config = dict(
    n_kv_head=3,
    head_dim=32,
    rope_fraction=0.5,
    attn_scale=0.177,
    extras=['shifted keys', 'gated attention', 'normalized values', 'value embeddings', 'hashed n-gram embeddings', 'an embedding shortcut', 'learned residual scales', 'capped logits'],
    init='orth',
    lr=0.0118,
    lr_mult_o=1.36,
    beta1=0.9,
    warmup_steps=0,
    decay_shape='linear',
    batch_tokens=16384,
    train_tokens=145000000,
    steps=8851,
)
Each number is 500 + 50 x the weight over its row's rms, rounded and kept within 0 to 999. Layers, rows and columns count from 0. Numbers have three digits each. The size before them is the row's rms in percent of the matrix's.

# q: layer 12 attention query, 96x96, rms 0.219, rows 0-36, columns 0-95
# k: layer 12 attention key, 96x96, rms 0.226, rows 0-36, columns 0-95
# v: layer 12 attention value, 96x96, rms 0.246, rows 0-31, columns 0-95
# o: layer 12 attention output (transposed), 96x96, rms 0.337, rows 0-31, columns 0-95
q0 101:499569640513516554543490372649462472405502477533526475498480488524434590486542518433512569461519566513527464566485558529449491554530501427523527532486402467554527478536445441529475490440458521556555488521422565498472444550569523523549540496474511490499555458431484543390504533549480445578
k0 087:516520567598461535492541533582461439653501412506443514452405499536511502576530447459544503480466526471418419541476583546488536450520504531481487511422502497544482557532470607466484589550448500437488453464487525468475478461499489524579572381494556572482464477485504493497571572410428508468
q1 101:467519620563458507451546468602545446496528471454555434395527500527518537408552514514497584521418431530513532459488422440468406569542522502569473549489474459478544506484485555454498382567500549544480449460406491490529512420494436558480535541511516491516605519542557449568517550524498527597
k1 108:499607494467506574560469486548514543440447494604488520465509532414547491519551491466576535502457515559427490566559543549516574489501485494453518453469514488625525515508440505491521531489498532385519462545524508505440504494610543481601495420460417643514537539490486588496457551451538592566
q2 098:561508427469477457561544548373437482561543481582428590572505478438493449524564491532466533479534507485509518495518492460491446456507453435439551480546499396477488514524604432540484523561568488486437545378538539539431630502488546481420508481510507449525415552537504501445495513577431430491
k2 096:497477391448453446493439483416419594495580467481540502520575547539446559510498484428416482481558470539537496473473388441459485482479592430446547447584531534489502428520520462523456488489516516507492521428575528676553487478460537485528519590489569522518517522471517513398461490526535474568
q3 104:546598471509476458448616541495479563482487514532520526591417490554450426523503497483419513543494445644497429528465565505443501484412496443487529437516517395416595474524492442514389496539592514475536531449533527462509462514502515501487488444563467460484501609467516482567530458600482459472
k3 106:481535434482628529449419538479466511498549483502415466523583543581523533535482416599528448603492517475549553475549536467536499463477552534523449486511452473455532474397470504485530491557456452562561493560434448464447421453487576447450529491500458502334416440475482477465531501550533559477
q4 095:514513492445557606513499409573549552449635533467458459521405483545529515507528444432532518459459509431532535525435523624504569542506451551519458587513512468575554429508488446536449458551542502494544454482413428519453450538412483531505493550545519569479399529420519516513493540526434568534
k4 113:443507468471421560505490443468543413502503507541577504445381528455524499463524601538419563497512408446447520474595574561523426495509491468554451421541541517509485447549483398549502488540452505431526456465458504530509509457560558363496476516492487626466450532473482589553527472520455489564
q5 091:457597358428460588445598575463469469508472434462500548510504499500489452542508525519495461452515508526500572498458421443519491554500574410459519405490587483495515518498507580546527564531588463600468440465507548525441549505531629480504507497455424416519481504561492465531500499516507539397
k5 121:515551373498590548419598525560462519511582456430474584507509537499478495475522466419494501461544457556445511469394439499450403500524528390487545456454585497454507478490569548546478388590521497535546534456531560492495571573481531473540513540579480523513451504478488494396501438496478539546
q6 103:531534523469539446482548510479494429488552519507464434512562537510504387581448439500564555517452538550490484432414474556536497506474418556521508519489519538472539443458381518507532367518544616437567541426485513495516536476464393601495542501444454464559537478490477478488522526551573632480
k6 119:456590419370486485611515431457598457487567536502495602511484516507511539486502440465522490423552532518464461570470523499528530489440551395650520488498528449546506558437529578541477507468415500574493453512499459429516489483483469573535453486548612500582481517460525540531576493513486509529
q7 101:536408499554516554429495507536443446495512420404469533524483494406589413519516539622521497481551578494461517474526519492417438541511483573464508489505551448450463517513467488491478441475437426502528481444405491483497546540574439507477507514574474440535584582515641522422475441495472435572
k7 106:483471564412430557448547562536346387479457499532559477505455469535488442483506457448519448508595499519416495523485408567548397547445509576543497523500507545493495539506445477553460550449458593406469473477522425540507478556502534485511569484431475418439487480405538498476427473492549506520
q8 090:551490512451444429498441430439423551483505418495510529478400533476520438418466524545491504482410461530540613454490490478527471367476459559547513518468488428499517540550537520521479421459490459557494484408598549516662492508530517487427554410520486490451537497560412514511504467547462548512
k8 088:529464428555407627548473505594583540502538503570488469534464546582470500503531520469570506477439538494522492508494480568479679505476503491541441494496503606565415475443480474464492604457502510497531476515355511450427468412484486544497505455469549524486502514530532505521488568441473574525
q9 086:502597517462485476429414603351496501535513439537497457456535479477584448442511478534516528469524450523514540535500453481535509515498589502473550501545509408510489506539520613475567461508519520480472536487536523431364550498481535408486461579564503469508473463569395452436417503566459530419
k9 096:446521410510554450503465496425463506519525528413564574529451509466478517452517451542406468528433482415575546558496421420517535472493538357540513506510559474510548515463513539619434456539568522510474539451486456488529578474519480584511433569417444479496560606531503530496480585474501560442
q10 098:436503438579505501508482560514506547502460564507532539581525544562537412507385445470582377552540496501481418484533445572525557474443504509581397435499446572485616533498567554531433504532508504489542500557469531538452546541514543513416591458468453539441508475577485555498534504495527594489
k10 093:544507538491432403488506600551528451561504547466391543465487443559491515515581517467530527463460436442584444632430556541515554423453517412437536539532463492530494417490522491487489433583550493591471455461472408492507489432494512563468441496446481532522555481559452510491467592543427462477
q11 090:523639465545517511509563579492473415477455448528533575559544522466544482485463579488502506523539453512389500495477495456480491422557487430529599508470484554446541510575629590512522420565578462508480603461447518495466617497500493440445506546469483474519518548526457500562515472456488475397
k11 101:448490393487568455538553462438441493509559477505452530491403631560516454389488457417432479472535393501473551470472491464457512455514492455428436515508597535454498491423521500483604469548557430473557478528440568553492531498440502494430548543438454476430470578485430498523495480503475580524
q12 092:452513446482438497475620469429389482557542523547487516522521534412426446459571524538443440446552393497522488599461504468484530494568502500486530372454539558389456504537517530481596424537559473506491564438537495481560510497524468534512557530506509418567457598506522520472584527488559516488
k12 113:507490324438582532496539488469489445452516504435410477473467513408468500452493490467494462539542513548508519441458417514456426566505524388556497475434483494406489481428454506565533448525543457491460496391451572450524504518449517451509488593471461404435538574571480493480526461554451554530
q13 103:553434649544505441441358495526586456532521446494484471440564507507418535528465481561532497512592552479487457512524506568450515478408460518423536542573492518376492512546493499463557555438434476521458561502564532415543490416487510483454502574472509579388474476531477529474480484517487469515
k13 101:553537551575571519552456476566589564554470531484501468492583461505523483441540533514539486579521522468522498427456577500497480522535505585517517542525418458470488537442555321474545449486498515439537466452474479551563493495514439485467598424541555610533410460505512463466429607450523531483
q14 096:528493494521460438548494488442599561460456531497461486518448509529520445527553464508553612427490447509529521512490552465533544557547491653499581579512526461534468501496575491467467429558562500428496512543469442389577488453620484566467480477448398479555543457433579472517414500481471466549
k14 112:517448484432487456517511495490559520545463460570542458508467469443501468597474540510455657529516559511497502494532486536560489538504458615420494478479415457535555496507465482419417560506467521512471549514518491571547554470639530544447416432526521639528529436516537432519442579458496448514
q15 107:510477501586461492587497473504563416472444536515500391484476501537462484520445458527482491501511536480542563389460516470509474466483445531442525543531501479516456556577376504477483445440504551627511541502462558562470438516585540489501408549475527559476497660525567511521525529491397398502
k15 100:463509580421459494430439522464484447544468558532547525500493481448541459406511531557517501491480567562493372590518504503513527483522437505551452492451406472523511489474599524441418585398465456532458445559399555507445446488484550598552588534473535552512521514417541488461451441535527475433
q16 115:407485481447509446424545444532437627555531501516591462569534663542450519536486499607478488501582441492475404529478459467465445539490435495511457573588405576523546484479504548556494516517529514541490496496471471524471470533529594440553488454364458493470487499509497559518499524497471459482
k16 096:566497497451548572527504547472554479300576520524448510482496477508496514460565415445506487497507570437472569560489485577448461426508556393577491542520513452476460511568520548439524522491571516492535540424550487410470494505462540511470524499514426598548521438527534455535418489542401513452
q17 100:517486518498590512467459396427490548500527486553460534491488427400464529401414501535573503417446577450526524425586528610465444548485500500518473515516473540540453416506506550554468579493575432541543457427517533527517524516586420528545455431467488413508480623493498524501547495536491569469
k17 105:500500519528502505454508570478503496536481437508486569523444460531471503545543554478453561413651597468507528499497497510559599609510542497595501485483568455459426571521509405471613608554430565442517498519482543526573437507442503416563511581533480543492551535473516454451524525471445535499
q18 101:468504651578549557529510470456513467530507484457502463506369480493428496486607512526447506508567502463506486470439439445551467515466521523452571517536414513493456527513501513462389494551522593571604531545506492574497506507516566529419463508539504384419461466597499481456417485553523547460
k18 089:538498458534488487461567588511490547459436506368513554460465535528527489504495474570546495545448441557497577491532580556469479515636520433530508592501400481518618432499513466438423477497519495466421490563556474515463493429458571467516623489508477470436448529419450406516485512514509486459
q19 106:446477448433453418507546361545443518524531508518439564476456466511524562566520484515548500361474574566454543557543611463460579453491542399496484458480509510483509456518519514483462504439473460414568591557517474579461451536514553528506438496487479504517444509593555456505395566498516541532
k19 105:483502550462398481510546565587544538497417531560552479491543399582501518530509586479453491544431546412508521463466484439458486587512545449602418600562479549475548471512450607558510593534513509554440579428498499554512526502531523461495447539558477465480576500523553509445485463421497564476
q20 104:472540531449522598516516561546467539532437477496502461413557406438477467546462408460515411514519460497471479465461504493506448592416458580461525531576549453585447568534505422541508502489518474511504502524533636483507594633520496430560562475452509490533531467544603485527441427483508458488
k20 106:581475505465491503474623549477441499419527460484449483630477536484455508467485480576472440567556454543491481419471416448440465466527499522586449509498555590529507574481615530476451451517527475586535475439418538454478503483511596521504497550427571491597433524444441432471474460508467534529
q21 100:457464542488471498446532440457482551464447467493473449427522495489505571485581576562529539525501500515577461482517483526484441453588555503553435512524542542511519419459507492504510568610576573569572529497589503560443489563459450424568496532514530600500521610397537483450377433505481545446
k21 104:486487405611515553540471482492562573496516420504582506587464582460520444533544465526529445482534437484444471476446535593435503539522502464544514568423491556606391569510493499471528518438510504442444515467497582518411461532479488465456430537538545549471561444518548448535565494461562619479
q22 104:526423545495471547497460537587514472590481529511411499448478500503479430442566537434466602478481483532502529509521495474533487449448562514477418571565478494470602518499419600547504436447541572439483437463460459454487461597551535527466537454355556447523503486540432510519425472557518407543
k22 104:553519461468473540450435548509443518435567465499447522469402485555507586446449439410499372542487530453516424497547480486481474395462527657420488516557414443490479491467522483523492423511454534519505432519505434553438494504547447491527426567614507545516460453561508488526548577495524489495
q23 110:439577544462501559509518457409520500554460521487491476455466480522551589555465506438522414532500463486555459487413511467454485399372496512476529513488459465597520502528496563578468419449603603565471405472433532525532469523553422494572523463581521462522560501508512476431488478483521410584
k23 104:483509552625492535670505430522451521563533481462462488527536517467433435475561445414503519496502608499540474440483506524501505542462518463492483461597472466531507482452447562533411515489505602535452436542580492490511565371458551540481447558426540455534558530506433419492477553539504515491
q24 102:444465490496513514592569520506541539542494544409403474557440464461470538601501511492530515498568472549406497498536562473521457343522462465432512473574545477521610567490455536487506544425545561514458542467520536505490471452473535548513448474454475528397529465413570496542536421443570560427
k24 105:498513476462536405454590515486514522542504599399575566554531477494510392518571526435461400523422435547486472480459506460496532483462579528479471559491495485459510463501459366472435544476462444532461486435537595453464479531463592487595509472522422460506483509489449530464523503582432481606
q25 107:596528426550447498473517430508478518563482384513420499508501472518417560541437395496436480519475543508525454465490553560428468476571588435583468493470504486545567455565541524489492511493496447460504485579465524484455514433614535567489484529567521493571546426438514494494458504624415588473
k25 110:545522564517476414540499440489582453530577441530567483510453585613510532490408430420546490392522592475481487435515501517460518503414483516434521450343442473421528556474520472451463488464497475501471492447596462439532539455426536481506506449480481519526515521508482561450449420491571453463
q26 108:500618533433498383443507473527479466600489476520472441527524526520554543515601520545585475485517433488551511530531479469540481494445470501486519625498508425479580470478479450507514520502485390550545549506648469487425537462491488531522426488568555625551513567501424526569518523526463439504
k26 102:526445524510481446530509493510536460509463456483610408547446476544564483453373549556345447486469477501490507544472528485541421545468553407449521487479555565459497595513499449502481509529531498532507421565471557551441471510529479436471466477502514586565536405522558551547478481553498584621
q27 105:508495582502545490455494522550407512482594496436510515456544467493479551572478435589478541569547573439495576445550512518497423368451608520499491524514399483536456441502467508482628429457523564530461541492474437529525512480479464508436442485468457498543504581562440550538440614535528518509
k27 097:551505551481507501399480416448477446489546475480512500553532576549486591506477455419414537599558501534513576611473499471489512505511408467408528442549456528465543472508423521580480516549545487496498440486472426468513416388494501566486532539572514514396504419453555504450548481494446527400
q28 109:499499447548609538403507529438522452488515545624508572520526546434504514609432486578461482417485540495515616530475497461509461429550446416559543583530492540417573438486525458485407475559495526511547434422469502536587520444493513439458446480508436551459486468532521434512497517514511434537
k28 101:442467518508517555418434504493505549483487567482513477460461435549440538496501548450458457515574470457489429497535464487612502568535571391407425471506467493478629595512547473511512555426517471519413560460497428557540595481442497554456447497443527498546421509504443390504438473532449512551
q29 117:421550604465557508459503482462522502537478440418447569466485480479438507523464524492465479458479478420441516472445496459455427585526481470486546441522589374480551518524485580502494461559423596430525527569569412546422425496469467452475468420582410516501509453397501520500513522522447565502
k29 100:576458389452465478485508363616444526561517585521547449489536445519488488527465459468595588473526473542524540521471471530506449513437531487475494519497455514578561472549354498485499564450537418479464423490458477508488459433517498426584582469511499512605503476538443576508440561521487498503
q30 104:539469480480482435415519486474430469435491512560498510492547511484505503443411431508536553541441427504497524574465506545555427510520475462466503426533372530530495464571505487455476581432471449520444490465572432398499514485550560481382478610456417489489588476404496557496576472570494422471
k30 106:502540419474566569587512450457561476414527451464503457475457532530480504532555536500530461509543493481422393519461550420517545510462606484452512491496411453479614514446596491526556585561499497573629458503471475592486446406486496484507493422589512517428537531528461480495503539473431454500
q31 102:493421467497410481481487443493409445492477456550504493522588577535501501561529491529395556463491547507358501507546495509405521399503560552581520491545498543440501583530430517501472513502575494476496512414503544510450503458586456616542443589485500505446405491480460480450482506502454501616
k31 096:531492517470527545498578511394495408515491520505512481539529524478590521561451501509499478416559553520574474479409461488409444473440463395441447634520437455504530475543485498534459517506466550482505603427530491579478536557398425498505442522448487366589456528546515533465478532529452497521
v0 098:452585487521497449500501495513505503545493468486491518506549539604528541512511561468568433478480532472504520487471487613484564485539513457504500559528589482555538510416576349429455455438486478619418510512495511500420509539511539577589534489528498586530582547543583496578561465407435461548
o0 093:455632557518479462509473485538554479577491459425514467546622484488394493500520592494587501482542493391520454478458539537518577517447416446483484572499506484576506564457534454448450491508450537531494541517501481491442488541491588599564548605476479521546498478561594443445477460424439514501
v1 091:541489584515606493433511566526429380541501467527423485401464467504473503495533528501491582399505573494507450492419580506489525421538499558460444477511483497551507535542596454576523460453484494533528489484438590506528541510497493496556470436460484523488470533566513585388461387497518576595
o1 091:499522572535517572428453597537464418572466560488505509448537441502538456506492455378481503506557511491529428415487550436448462483492481491456560427559592529478530539405450476562496468462385529464407503560438570469444538531435512453411455508507493517518494530554574554413428449536498485516
v2 099:588475632561517504490453399471521576531571560513378553508508511529503518541514609455451495499490514484451532573508533476482539506450526386539468469431595501534527437413463471455493583453491438490439487582554604448528493518468444451491492579552545486483477534480451540430491433513495459552
o2 098:507448582503515481511522424476565465546535475525429586429554516574534528568503499505494490520486491453456512572522478364366576515538401403475567487467573545554465523483498514474511509508496516456441540615636522501591516538527483509447574592496534501425505479515424522494561494516491473510
v3 099:473454505561535349553439462502566497541445589524456471413455460503507542487490471442514483490466544466423490419502514481409540479522484522489444537413514516535439444545579474403499445511529454449499458498582503549534519479531435523391466403540457506471457469614514513475440433517572539596
o3 101:416503566549552364549413422490537483566480568531463399457494464463557531480559460567473451527542469536450482449600477405462557464526492532517443565418392487505424473520560413509478508522537469474524496477549519525494608477499523463348479427491480544490482503529503506423508497500506511486
v4 096:451547512499472533446592459514490513420481502586528489488500421509545500493480482497472413403597451542519559498472436570382458440456477388470468537493523504563443485528504527594428487454470543450516590548568430511469565553565438461491448461567552430532448523568440461410459491488531488448
o4 102:412503409623453512469571487531536580518538478449473541513511478472521538456443436481395423426525472566469433494572503587451414519566533363521438510499559449541475559638519519542492558448500505464509543485545498516481542469460448476439546474540521497479514518532453553526439415558471527480
v5 101:389480425530407474486422485490484517476529494507490512451552659511510521532530506523407404582500464433589539563533498473473506453465606438487453408556564526544515505602488478598486549476553512508528517512487452446460378529566567507455521471549480525514505482455509459564470486518463458441
o5 100:444478477489492439486464442436535534468542530502539477458502606506532473467464561578494464518464583369577525597506506503505542496528493369479468415539518491554497511572425424517590516491479458554499488530503535435424366516457532434509524491513440528511446499513497514631447590487425488475
v6 103:447538650459452473514483558461455474411471494480535465522547597480476471533528482476604521480507407509465454485395531537569412468521479467457501553458456476418495490484527527598542573510538516484544388494581488474574505426557465599542532511565429548480538519483470478499585439570531506473
o6 098:489435555492586503517454559459457538444451551501514471502533521495428536499534474417569472490476386513556505489449531469554351549518451325519463580527480555529564458483433563586478598504562518479474479445535513526574448422546488529496482462533498510490572543482493533565493452462417508503
v7 104:583520371522575583419579543548531468502444499532499483504452470387502465513448426559580439476488575410438515530525488586559453521482515532525552448575521427493529606509500490463541534451553549470503511525509433547460511553484456530488463584507530508440447537489460566378437431506524495493
o7 093:557479377518544631354427487515529457469503468537483445443573382465516545480492453507534558378529534497445544462545522531531577481521447544474485514460558468483468538519577574543546561478557553545518551476532505466440445502525505562514468460509452471544509495459458550387505414513530551477
v8 102:577459471500524481452523452472474478561524427407483536495500523438582477543525562464521490517528587576468482427512463559528461497407445456444455534532517483479535536503401398486538516599486534457630436567518583506489538475436496473503501554459510581478480511454532444579418535398511613505
o8 100:480437469510524487498597538460481407567461498448446550558621593428518505467488503527490542506439537508469416427495512509480450415437485412478558526531545555444452443495463441447495388530587536454596459559569557450501486486537580551520427533460447519517496482454528490609467561463499524521
v9 088:570478444607485547431458543591487531531520551456546465469451587599519518541495487472483432469547488539490533475494382521508591425560477531535471540565495503511434553518554490485474522482504494483554546488468561495404473381603360460502575539545448525519536585471515499445576518550524492514
o9 087:560439529559471484412476551499498536515555440444504476598544532597440504546566537453497481417627480489507467555507436484464540449577507511490505474472399446506585570555465470457468391422538527517492567559487562506438455373565478493420496535454466506517517490580517500441549559523496544514
v10 099:489533570513475423504417437501514468447406408478513538499495445533483537508493578471507485555527511477595540595519585442560518493469604402623456495521550481514544553624535580474522530498481499506526574551433454565515458426544521519435530468463469504480538420511475473521569505557606518472
o10 093:449533478536567412513450447597500462530505510464512530440540423550502547525517508500549408605490479500475529548503473430483488411431573473472437472598574541506559511541458549512618504567469477536567588594422534521438372535523536550522431528505473538506520430530485464518563487492540562460
v11 091:536580415484592576573555467539484440471505448521387519409525493497429546441484370446508480403512457510546612434552518508508538478562548578479496523452500516530461488460448450547450556498581526461469456577443453559571484441431455520465598454504505487475433543468541504516509513512443510527
o11 100:511583407496559544536489602496543539507550488535498463458448521495442564509481451457506497446469444460575508456568528484445513512602501633453541476445440517416464477475473477465522489525568486519515522565453455531563519454400493547511603435509491438485395613499511452403497512514513586583
v12 097:496484446461537558487486405511511407550568516459422630515500435487557417519563523528527546436456520526501548514494407557425474511494482469598514502554499543419578422517572522484495546476533559490541586464497518533405444494433497542544522378514409492511504531434529435518441497460576489446
o12 089:470496559476512518531514392547507354577527503434465578496516496482531466504454578481465572448425493544566547636500552566483451562517496419483502446539468480488543492557559472492474479468481497553532534488543529488418549400430502528531509383525449496513530501446564467492460414581606529487
v13 097:438472487483409367545389435583601466572495518523483462480417475534531516352535428445513498531394595459518524569474509528514486499546497523493421535461528474534435489506514482494547510456537416526491542557514491468589480500406472490592487524481490447541484493468505523459555498462531603462
o13 100:444557423550468420461445478527648513533446550580589443498433567519461500464519415481529484532428510521562468536475508528421482486479506539530522547382540513538452448444467543447589549441538462469450522446486578431509524421521446476492538493423560562444492416483524527471547466487559577528
v14 097:445572486448481451494598412474487507455541470440519577531510452378492511594459476480401506558510560515522576452541481490449522541516461541497491494428520406476455502529539463562484506467438498433496488466503442496558458560555485505488424526482445401584474590430586514481411523595519477406
o14 092:392555481490508460506673450435479553481470461479467563553592510431499461523479475448420537469460450508470567447513527494462551554521471549472452496470498469497473470452545595585488534505493506510518558453411448549574382532513491435562464420514482509506542528444582585508480585558510482562
v15 097:510644538553551524452513461481526456494500573520456532539492467451460534434425503548519552438509526457497494480446572473536428555542483330502506560620521619531465577495518581485570443503495535461438497531487508465553498533494524416541436493485448492497426527506626464461517468539438489501
o15 087:505623545581550547499542432546531488480441545484443557499499442551437447461538419417541533447551510452485509532418461481579494461543530327497490519499533515554492532533464566433574482518582542478505457456512457531515555586556471483547491429481496482472406555538523418500520406531443463524
v16 103:474457558441595483448530576439489617388551566505467464503433445499480499498516468402472483521537505515540460511521559424456488414546470446506427559492440545568492487532538471525507574479467510546567566476597404582469482545434446500560492525489609543451513510454489502401568492526488490424
o16 106:442509546465605485435462506400493623439502556523542522553495435462494544542433490501471503527542511529513479549514551561487439462587545385569491554407486497569513451517533500529551502458439506554460588525574424553431485493433450534504520485526575513422425493463425467505595523507490405447
v17 096:561453539475468549410493586704579405524573452553511516549459482439545533527510533542466516543513482545447595495512506491540481512503534434527580452395520432504459439520459538477454480500523513466523498457522402499486469479508532472433522484489582545481554416541579457584497500543437539520
o17 089:534446463523502589372537573595533400509613518540536444427513572480427576528512514545488490551460458457450580467500533515465548527446492560493506496437401504527453483438512506502543565543483515427537532535481474543509419495539423499486491513507536534496550459583539455621516504595442585505
v18 095:492540506484409467562480432520432504517499489497584576579512556437499607568510528461422420496460540572554540580471431462448517492388448535489507509498387544451584547453485524537475434399420565438547499448525439584520470495543500497534551512516568513456528448397456459503478499530485506476
o18 090:448547507431410476531544449494454486444497515500546535561551598461572610565547565464450449544546588494477457477458463515502505505446460594496497576471474557501591518562388494518501562462576517522485542504545556567492449495436546505459505513603632489529544530481461544505487483511421597464
v19 097:440495511567548447553516352525562484567556443510450385526525462575492578438566474514522506501564523490545537427599578523483533564479522411511418467546503498509591505506530478557507481508462481478616518458474488455424495535506463501516527588407442534506510583571543487471594459543496492522
o19 099:404485428532604452480535397503603416480427459543433460528538545531428547492551439475474438439486508457509464394491536601440493476460517411522511472540479525490549550491516480456535432383451440475538549556494472454409462539574435535508518530419430400494492519511509523464500529480522481477
v20 099:428493503454524592464393469547441543405474564537538466456551613540570501483518507477509437579530442487549478503449420454496496433513481522494412531529600384539480494501546520549433594479560445431456438462509461498447520510485478446431503576392487497499559462484528461442521489401523511516
o20 093:406540430460531592455438499481447590391559508467549521546601622493530427445499549522503433524441497484539531529500435495512516426580503460446476486514481474519515470513540522491485452514572453434437521469458502439462520465419488518440457674464475576458562438529498491447451554485497532480
v21 096:526393607473555460452477570529495537458447565471525497523531515461345490533500438455518428435605453529481547461497522467442440558403513485511549424517426507465515445467572410443575556493437420513601497546503453516530450509473502552535537443456527491509503563470538515488496569432482536557
o21 099:579496565456583491445499505480424464430588547358500452580573490530490484520500498518510436470679461535484460436502509431537457499437519508540469477540487470442474503457439438460530559481470491568612554551548413512498496459511475469500488535517511462450501510392529547448553475515548479592
v22 100:514536529427491543443546497493461486503505509531535532520481480514553624506526534528478473622485445463569520519440433439522402494503585494489457583472398500474537419531457486473561561502466595535517459550479472507449370503538577428427435515403535529437473467585510437422462518540502497576
o22 104:495530454436474536429443531501487500553520493521478523534542552483618558519474448519547485605448460397451522488590416503474430546465520478475464605473383514432535431494436475536487528587491591538479415538488455493412469517455576469513354524445488543434501504503478492541487450565479512476
v23 098:509489457504584549496541461470471517518400576515458485436444430477441501476599536459492524528471537553561523576509513589449431565579489541564530578515523475495469594537622506572511576516517534461518480504566494451495537533512520560620552586555475469487625485482487509529396493574498465508
o23 096:456459493464611579488477465527504536568467527423477499515553394454473473524554424443471466530458489490476524600471414557442476505553469622471545499602582437536490481526471459562442591497515540535508469535614510487462526531531480491584508490519585534522509453491498463356463559488461455547
v24 108:497552462558457516458528372490474507521491516471411476524579564473519564488598446537524465436537484546538460424403471379576523454506539388515570448520420455444432491464503425449510482510456587439501470512544494485450464506467590429497561497545533567487533512514562492450548555476585548475
o24 098:529529452493487427534592425477424541497516537486502475568501577518501586481510516486530513499493583473450460469353431437547556503441490295437471390505404515451506469483546515502442534496510482468484469474610529475494521483447533467541537492485528528569514481452532480507582461510459578474
v25 091:571493501463450475535511515484470466504502488467501515482566524573511438580445476520390428555466489406480418571500473517445508534621426486560471475487504511419491521403506540521375569482471371539572483478499523492442492575442481513535402488557509507508560461536438564524485610471543557531
o25 087:592485490451516436518448538451535422547590439544548496509456500585518459505528437489455456530425563469579465541467485586525453585473474442478576412461503493481452570579502542515460535486487537536557516424508528442495576586440534526538449575564504544436558436529392470493501593538523551567
v26 094:532524492532502504532557549590499520519498490660499528463539509450501540549439491550505545499506548516484468466552633566545482578437486543393416518484568447512479425375464464466534553559515487451486464473536477525491517484448500528543520478534472529483571458473479332411498593496530475456
o26 104:580573510470553521546600568587530490414464450615562514424522466467554636595560462531509508455519522575649458478601555495485452482474459589455484489437529475566469451523477510471503549517590566530520491475577488438489523496486491457531497513482457510470522448558495515476521522476427482513
v27 092:428588458456511499527577520543486507450504557480471536550463488548481555469473501444473561499538439531585508457489530502412451569473445475518570519522567351408481574550588434542369513523530462458487540512608485491451497483477475453461479444488588493497486439397517481556469442434526437464
o27 085:495520449456645508504491513534554607461597490448539588447459509498490472456539527530489494464516396534501457510471499614497458482470563538527522451472486448475423554440542508544461524495458438481413538563560581575524467525463492495473465510489575433488477586430568369485457540496447574443
v28 102:449446585458415443575530486424402452487538582551523489469495522482458525595501556472531583508471515396431513501602486496464491594404543542473557488530519543402461521454410565515458494429510523502515512543472491502524486492468480507546504631478414486422510533529497404545568493487438496459
o28 093:526511558449520492583521477487465446534522473476518477414455517471417481617581567504488481481496557538512525396611428516514570609567531427382623525568483491510538554502438512452603529456508539443490474520567601503525453450531471538570476535508506488464492569478485457477464500489493429468
v29 096:535552534470497549435380576531462516579492466525514490546571481370500573413557500511490503467542534404522467538565553488408576539567504538472519551497437461569488593482555490513505435489413517419494446531569471548553422590442495473510503521484502448553485486431460469576519555568531505446
o29 100:537621548452535479439471566576432439440549495489537505557530427505490526361564501508486445517478501502497431492489507457397568502554491655481454472553533526551525519491468541558500473455518523515496464470587518457571401542450536431553555483534572548460459476438498563569513514503583442483
v30 092:573527542476437503635514436508570597498438483547579461470573473520480570590490513524584450565418496548556514393516491515548466526446488511446577416519536508518458545452525444530563440437529577456509548467479521602585462539506529472472496497485573490518464538522384576515512493539536492465
o30 091:534473522519446488643475445531548545457539469578530475510523442553529589479456480447491519487446578489391459374564510478580454493487473664472437435507504562487473568467533425527494440478522414480539483441520483497481443438576541571577512511493550518504535573458481532500461490551442491491
v31 089:516485519497469497561468502443477549499573395505580540497470513499443547538510445488546469390447525544451528441464475502512486510499569513485531506504503564548622634529416528507478584428551442527409512471619520438547544467535509373520412507513529548549559530534475489449439517532455574450
o31 085:447471557515362467539475428482455507460556356515586486464468512392454525535434420482503502394471561500489478546496505437481535455461539521567548529544532590565497477404438532443496441457563497489462528506502405485483557510498473471564383539604512537526463490513530504497465516514438556486
q32 067:424439524424450559484627425478481531547473440559425523427563550498524509472518528508471409514455554516518521456481538534499537497495523511520457518500608385511545423442480532391366569483494560573460474522532422630508501539492493442564451482539495421487457542473470470545468532488502505496
k32 107:535411535413502512522454574536479464519532605471424478465482489492479454419495523519465483399598449560604507479571597480428493480464505580473474526465571477509525508596466537465610529540452534555524515536514472488446537508598482503432476588555497456433501472488564524437493368520510468512
q33 084:389475451495504425575514531423496518520480460483586530501421477477458462435503462544449458459488501463493484488488377518450522356506531461547447530542540565430480542511490528424514519563500443456567454444495462594527471432444465492538456536560412552499475443425475400536489392498448532437
k33 080:586445402467494491502458522548530522452476527559428525546456538519569558520563432497539494527480504569556458526529592448545422504552510487451526511462416520472559546528483508555437535436496508539588544532483563369504489589461496537479567510424556415587518519565559556473493542482360509460
q34 076:487535456548455600551564471515522529469440516501498429489536491554524551455472587427518488483515453560611447501491455477459454475459575558527459543446585567558462520516531468548416494512518565538508491587476467526554603496589572478494656498439504445595513530548454513583530449511483431496
k34 069:589508507569529525517494537517536517354503556498447542436436516502581531481502361514443579533510528469400534547481463489436520461499531447449529500589489482527424483539533535490547507469508475425449492456629471582510438517569461575495403515387503559506463518464584513498522479542541504549
q35 099:460504624569519400662541446437552566486505552536499516538524505456453554502498482477477502464509527515501473515485472434482469533508518319514476481520552482388485491508434517519508585452483503417499543468508559541466531535521496517577516509513477491396532462438539419437474463505571569583
k35 077:515485468417512450496458400547497576617445450478487459505505559433445460516578632468524547535521497503611456578492548549480438566567482525442411553502437473519475491450489478541435412533449573560597466467382471474435554526513485450501518488532511485532484487565458539490481557452457497469
q36 087:481526579504484645396476554553418502474563451495590505567482574456501477497429564532523408456530452438428529537470440508558579551513556578410476452529431468545513523530519518525488454502452465586472483423487442555470492473458509461534552464465447403522525447546462438537481429466508547443
k36 073:481529536592467471565536519540526540513551576579584533548480554525536514473490475453435542517488517508488511550469485501502439458483365424424505491581531557523571520483497407459439497530497501523492500504517564583476416435482407414553469528591531493567403549514503484439540586400407457529